Weights of a small GPT-style language model, trained from scratch on English Wikipedia: rotary positions, a variant of Adam for these matrices.
Each number is 500 + 40 x the weight over its row's rms, rounded and kept within 0 to 999. Layers, rows and columns count from 0. Numbers have three digits each. The size before them is the row's rms in percent of the matrix's.

# gate: layer 3 MLP gate, 768x192, rms 0.0705, rows 26-65, columns 96-143
# up: layer 3 MLP up, 768x192, rms 0.0651, rows 26-65, columns 96-143
# down: layer 3 MLP down (transposed), 768x192, rms 0.0621, rows 26-65, columns 96-143
gate26 128:444486506594514542472579477502501416535523473517525543515590542495466453548513548498516427499488507430488552568509395557446492517514477475455545
up26 127:450537545562516563483504574493501490501497456519531472442512539576440439566513544511598517564483522462464550537530446536441502521504469413454523
down26 113:499558498532515444485507499495454529519509511548550554501482552491542448530543527512560504498500494479532511523451471588561509498624496507439479
gate27 107:513497511563538457532485532495536526462502467539533463502430507470453455451499509517515435529426488527495508531482513498527515564509452468514472
up27 101:519525511534556506516475491466507494476459529556527484502440494452499512498495450539511438472460452458506552447418545554482551517503494503501486
down27 100:550504484454499560475478514498467483437468548541497506548542548491452447547499508512447491502494499475506513492471501530505562462552458506525486
gate28 088:480520456538512486485496635392457401511514506478523509462480518534496462490525529457526534469544503475492491533435569491512518530499512503481535
up28 091:489549464484438550557569519417480528476477559509532585451509527509513536560491507565490530478440462473517530500520591522525474529496495472503558
down28 090:479485522484539617487511473564549467569485509513528504477468517443449513509420450567530434481442513501483555478426493449548472504442440436517502
gate29 099:487549521536543574549478483490505498549489513548536522513505470508466490486552478477503484556494395566431447501469555514527499558510547427533483
up29 100:542534515485541484526421541508514519553424495543445425539546484525463520536534460483515457561430410528493480489491520526499528494437509447556447
down29 094:448462464466602527490543538510487482574434518512532540451520517517460496526488508504517481510506540535478491452508522483513544526470550481505426
gate30 100:455518468519512455529588457483482496443429489547500440470510515415473573460554551530509445486534477496472473538518523507448513495471523502462490
up30 103:403548495532506510543551505548493510460497498444481447465513513512459544505508542503487534515532506436539444560510520542409477530514494554477526
down30 099:402571500425495480487538540525492504517546545454514452504501483465529482475475545493502550510497425427469426552552517522504446488511469481483532
gate31 090:609510515477516539526545478532473537466500441539495494500560533543474506413504511426541542433504516509545517524492512527478498524511482487509545
up31 088:541464530544508447534479455498520535454507485508503537477457563460504503518502540495562485449556540451472487419457513506447517524514451516514596
down31 093:455468550520532477520504533567501461484491480554511557428451533523486484469529543519492469515510514511488493520462517473476493539443465486495501
gate32 101:492536462534539497472493454580516463534523505486494547432517462510487520476474499499536464528517455451411426482474478493445522505474475466488484
up32 101:492503540488391424487501522510551556484465386441540477472441504471505453474457540458508543457518509526531513503447499524569554587498479436515549
down32 102:532465481462418452463476503486493563488413495509541537483459487518468481523469506551541556524568522472468507467525475484474495541543481508470517
gate33 108:518521438428563510607431553487522530470502469567499516515528495588510474504510506464597512494526502478512474545453469525527470529407533455467450
up33 100:448428528595428543460512473530520482511467508529501457482519492450509435483489483509488489479518405622456558493517486506487513512514439481529587
down33 101:505514485433538533580436525539552560455460499517528507535539494538506500502507487498567575476585475518538533482472494508511521522404525409467484
gate34 102:541535414473429562536483552540499444500523526513486452595507426532497572510508467462452504561556428479449479546473517454487482625456409441519532
up34 105:516445554573521537551559455431471460525542472505497552492491544449524459384499496499507448497466494464450550499584493559565481521502480471524471
down34 100:540532485455491533511585479486435498479495552465527495435451486460529481526500488484548518516483502492519578594542430494522464522531478514520594
gate35 101:490495526544552523459517526487506463458456474504522445527504565476547491534533527486540560470483469494492542536440503463527540529512504516521440
up35 100:504489508554508465463482522414555466491473463448497481542565509464526536493497518467491538460505487526522473459433515465489499527477548548574437
down35 086:501500472423469547508464535467518492544491488477437464543460463519481510533496479529539524509450450484479495428524558535465463557513493402476458
gate36 095:472496499502490414541473513422470480448533469530455444517454491504469421499479490486556423566522554441495517538477546471522478499580495453461509
up36 102:485494504444453520485591455462473479540511529487530443612554426478491429480441544546467448484521478522548593467518431473501436471504532552528530
down36 106:486522437524488428409453521528490551504451419560505469526494527479504529523493446461505400557535527506438436544394460456528535533532463509486469
gate37 101:537502460570511489482414481505554600488452456484439513580485419512440535505535513495445476410473544546471525473431530459471525549502544494493491
up37 102:459552528497460452509530558601560532477505476519498536481596508516412516476512513450481471473550505490519464460545533416559512503465494505508482
down37 105:531528473534518508547442480422474542522499511524487492548487478526487426409496487493474547479482464533503508469471494475505469541460519471517519
gate38 105:460501509539562507477492469498510508488559543566484534457592489450493511536493513548463475426524530505417538521453436536411577422521442459541487
up38 101:453560512518496457460514532434562542499446473458510568446466474509525519500521504466533517478562472495530480472490525563475569427475513479485460
down38 102:548468455476476553513529536485465477494445486453492527515425567529492494500548475567561520536483523495467462530510483490507378432566452470527494
gate39 105:436531505468518515554487501497433456466452481538458501470473438485505437487398513496513551538469495538467490531462557449516509515576475506484515
up39 105:522463501537565460526470515446505503409496489510401528554432404521459474473517526416485565595508544567458491497422499431480563502540532494496472
down39 095:498503487511482497502493520510489532488513492471469472513524505541536479469494522492553506527608511576459478429452537488480464500521581554555474
gate40 095:476499622527570544487555523547542511547500538537559493604561522516518485462581426443466467448520480471462516464469480491471539499492528503512442
up40 103:509496567569478549455529548511461420566526571504551532423489528515535472552447527503462463495529514495552526465499493477512466536572521474478497
down40 106:550534582486532516518502551509453536439491523465521487496445490530513481484556497493519487478517566568504495424494454478540529468490533484531488
gate41 104:477499464594480485541546506477600549483504509545445518534389485534481460422524474473561495494518536504421431562478485470544494479558511475539515
up41 102:488448496579447502544500426467530470545537580510455477466442446516528514396503471501562468467510519426454455502478494523570526548496485468550431
down41 098:488472500502529573478480482477450534543438520405489464504486479444529511495471515545478479451512509485462505513513537544474487506515466471553460
gate42 088:532460505491512574437524490574491515541507499501539520524516513485510473430493510541477472518521495500494442509501464495538454589483440440490501
up42 092:499561469503527455552461437490541463532523538525402566515504539524500478507445514498517512615514530499502474489492470460512441494511546460439523
down42 092:460518512554478521417447505504488455450439557511512517482493457470526484520460492496553446559468516519512516541462492519583520466523523463520438
gate43 105:529447454527490526527562480495550528532527455589569469546521462480498450481520511545513527443498560531460575431505382551549472512483400514450551
up43 105:471524532490515506465501562480445532389422503460521428541443505471502493509550452467485495449547519476582479511458501483441431492539562430488446
down43 106:467511492512456561461522453574454506581491506518491545403507450483460568449495499526489480523528505446448578501557477544481454496495481526551528
gate44 102:555499546491503461482504507500482519528495529452483453460408441506479482424474398479550438488454483469458501487438480496442449525508504451561502
up44 110:475511544474550548541529463564478549517475461569598549440538501523501443572465539521485560471484524474498638464493456522504515533554450518521494
down44 103:496579512528437495467516500524531488507554520526446437577466557475512534533476464517486522534465453489456555549466586530458524529530506458487554
gate45 104:473495504505443562518554550540519455505488553457551514467539471470466556454522521520501471516417463487482485522443550492496493467522554537513502
up45 102:466527507545473578507550498500517500516512540421532503537546513460497588486517507533503429497470489532541483492520555548540457501578551494501532
down45 095:498483479481516473478464501393458499517513543388469401467502528437492562519546529512520483445503473511545531506479597453488499478590510455469466
gate46 105:450458520485511509478389529482536476492514564555488508499533470543502536412524495469557541520575439511469463472464474460523537486409487453559530
up46 099:465526547474499536532502491500524564499476470379512490507437458594489534554486462507542570476489511529542522497465484453546466511516478556519433
down46 107:479475565489469466485466483550479553518517480493485531475567531494476471495504492507481540529537477482534510470519396510481506497473434549498425
gate47 098:517437579571467492453571512515530473496444574494458456498555497522472508458547534520542452418487517473451543460444558518472476448562484525527495
up47 097:537547446448561512496546521573525489470539523513525440445519543526474496551521509519522465473465484472521499491464505529508522480503453479461563
down47 102:496509538445492491506506557482535483482536499425560476572545558526534473480507478448521512429417450476477534492513526500510514462555530569568495
gate48 096:511510515443488491522478479448475533460528438515508477452479506581427500592521473543509581474536554593483534546522551397437487542544478509445530
up48 097:507448542453481490469526527520452477509519350483442442445493531497465496604468555507537537476463490479483500503516539464486512603507494533519564
down48 090:443512514469521531459501567505478479548505471530523525477511464487557475477459545512473442525459449503522475419450563515478509476503518548526514
gate49 105:468439498508532465497454524533478485525474524463524429391499429582449527518491506451477540493474513469529518525517492501485473480468442520410542
up49 109:448445499456453496483439528591509493523458520483457435454453438551471562462447475424478520492518536500546490525516517437493488452418492540473553
down49 100:480424520507439502497513548511477502469511531447482398482479521554466485479507478493492488559499479545504553486503494487522453465512541558471528
gate50 102:519553594496490519509518505548505512526428588516519470535544531478558484558458439510522531525606429520521546545420493500510519530398469459528480
up50 100:518475520552459489516515538494466524510548512512545490531548455513567555518518523455477580529590445514508481530519468469450480502480549499470474
down50 097:459513478501489500500490489466483533560532450480564455581526492532514523509548508527514477485463427440491462502555592475499484500499516447413494
gate51 094:422572460499550467545539520483469534506584543505511491510511445495551444519460563480486521481475447491450434600497463461553487456496447460537488
up51 098:507447485457558481524547460496500436513510483478492516441523431457524523543489551516494514520496425449446455519513484499476488486509494589464524
down51 103:465419423565493422521541509454454482558513449463529502523514432488532521506525477489447503457583483453484507528580466543516441528574484457514549
gate52 101:531477431493498497446481527508436465462496535493478546585487486429520486529457475466531469496509468541472483462508536461518484501460507470493503
up52 106:514492531449523536435496517518509523488519563449537505533491519521541475463438534488492519462509406501494506507502486452578521533470445491546543
down52 106:477531543487494489528477524540478439470523511490530514503547536621493578558540494505484490509445509517553518569471453581531500490591466456494456
gate53 102:496470488525515445542501518482499498549467450487547365580502549502520481522505494478504513532476474520436506507523609466602458563436506522527535
up53 098:535496586479559496506563585529479523536475534497477521580494476546497529517460590461494510448451578533479504550524520495558490537535537558450588
down53 094:468481432529483485494560467429493529510534509475493548449534557536450472507527497504473488426519511509504502542489454458554541432559485529512493
gate54 110:469521511512501551458474438513525518500485425474520479477454450486541494536495485368488574490546449544458495534480530424607528500508500478491471
up54 104:506508422544509457468401461487517502584470446507433459492472547471520478567478510520538468522500402529497471556545506462488469554515515464516510
down54 105:511532460510411422522528483476496458520519544499478411565453498468569561557541475556454450530535484566411506499490505495562550503508550476516510
gate55 119:488490488557530523516534496527492533520539491454459526494451477509523506510473482466535473588507478552475475572522429475553467536460465590448492
up55 104:453463472544454491504484517460556514493523481523546501458520435459494540546523419488546474462505430471483515494518497486429507492526494505579503
down55 107:508520519529498479544510471510519467518472469566551511540523503509491504540557468576502544437505491436528516501484525471463475545516407513528482
gate56 095:464487520476512584501516508502520505544545479471559509501476517603533476488507506460600556480525531517491520535494497462538497481538512392491580
up56 097:497533485553522479492490469465533526450480519535488487495546599507616495555522527514498516529521489531496530479501538517536519430536476465546536
down56 100:416480566453525535491549470475497584490490464473517587447497506523565496565490535507573546480467519458487492478541501476495488391489506481493567
gate57 104:506459499524462483529453515419530566519483493475482435477425462545453441520527554480546565557582467535562447595472474483590506589544503481602497
up57 102:504492535399490553481585528503492521558402475440609472562481492496512499496469555456526502493493497514489505462475521474510499486516492496472522
down57 105:475530552516524526508481529543516492489471558519518490519490567471506562550478546491529472462460425465520481503554488492496484482457470521472537
gate58 097:505445496542467490422447469529562485448525469506479490516496453538464469562451455531541526542470440500499560544433571481455509478514402471558505
up58 102:534541557498493508583520558486403515483459535505521462490478497496498532425477533432474473477508531502536535487563493457544430497464539508499555
down58 091:564501499516503487509493495499507527444531489516402429492492469484454505578507465500512416467471513506467541486506547498485526492513474439473547
gate59 112:486508576562559511525517494522539499490432462495535513470500483517413441597536469528533548454489459449565509517450482558568512540545529511460548
up59 102:448402508484433504480457454512506430479550499537463502473447437501528531477525529407460446527532500473484508480532416450476454457449450511541493
down59 105:537504522512499495534482419446440523507511542422551496470511475442539525548518509540555460512523515485524468514501501539481551456528571496473484
gate60 100:402491472520465527535524503502518543478513512544455636504502527502457508542568453502499470475535522528528508536477475435445584587479537560470519
up60 100:482463423542440521509611564494541496457480537477508557516534556459500613555500444565505477567498572466530484551488573457460459549474525525483560
down60 098:507516537489519507485477477557529421469472427461522475457522434438505523497445632492498575522516465491495473494453480504457477483485500429522540
gate61 106:564546502462526501554471481488477522495458397478513498486484506489399457534487486497524489514570452526533549488406494527600561515525495549475444
up61 105:550577551457446495532448486494586499578540504491546490559488561459495530399507513499464507583520476437498460513553440500561470515456519539473493
down61 102:460461500516493457457474451440466466449440563582467516441468512515514531445516499487486503476484498469476548464526482467448477459547481479442477
gate62 107:550543526461489434506469501561545469454493508525514503524480453524432535473532510526496472443466508568504513516481447396461440519425485492559448
up62 103:477517543554449571494517535510483528565514517501507465483554495509534487476487516484521539558553432525514488539455490524552485527507497474428557
down62 107:486548547500530505520573498521549532474573505538482461485513491474453472516473560517457526509490390541506538496505550528502437554555454524540505
gate63 090:488501559528501550579540515550515494552526489574501567513535472479471516518447483505421504506510477505493504474527439555457504606498437508445490
up63 090:511406505555486499484485501479540436503530546495560492411457487542378508527522455556471573477428529523496546491455475528520438490442541455534443
down63 091:454533442516525527503482508565484513480514460551417519471498552440474532475504467478486463513482415449519463499476562487502488505438480541486517
gate64 097:484467543502520469482458445446517501456486579529465418447540544492484606504526461462587482524500455480480461598508506486485564505470496516466586
up64 103:533551513587519485417589538537508490484496507447493524575470466414569512495478453503512418502417505496534525520432496505558479481505484493473500
down64 102:502525545479545489494500470477517492467438484487497579491537490459550472468504568468542499449460438552530521484482486427522451532431489561464467
gate65 093:403507561480481522488508481527582503488543469537457448467465481628541496466510500503596468470523412499468522500474504491540510519441462392490493
up65 097:532472486542520457508489471514512498493469566499516511479569532524493486521472479459489498443454500519510572544458458478547516532501512520506476
down65 089:485516561487543511436471465558527510515494499484456435473504445534502499488497480504553481501451462470452549449441526553553506510473457378551526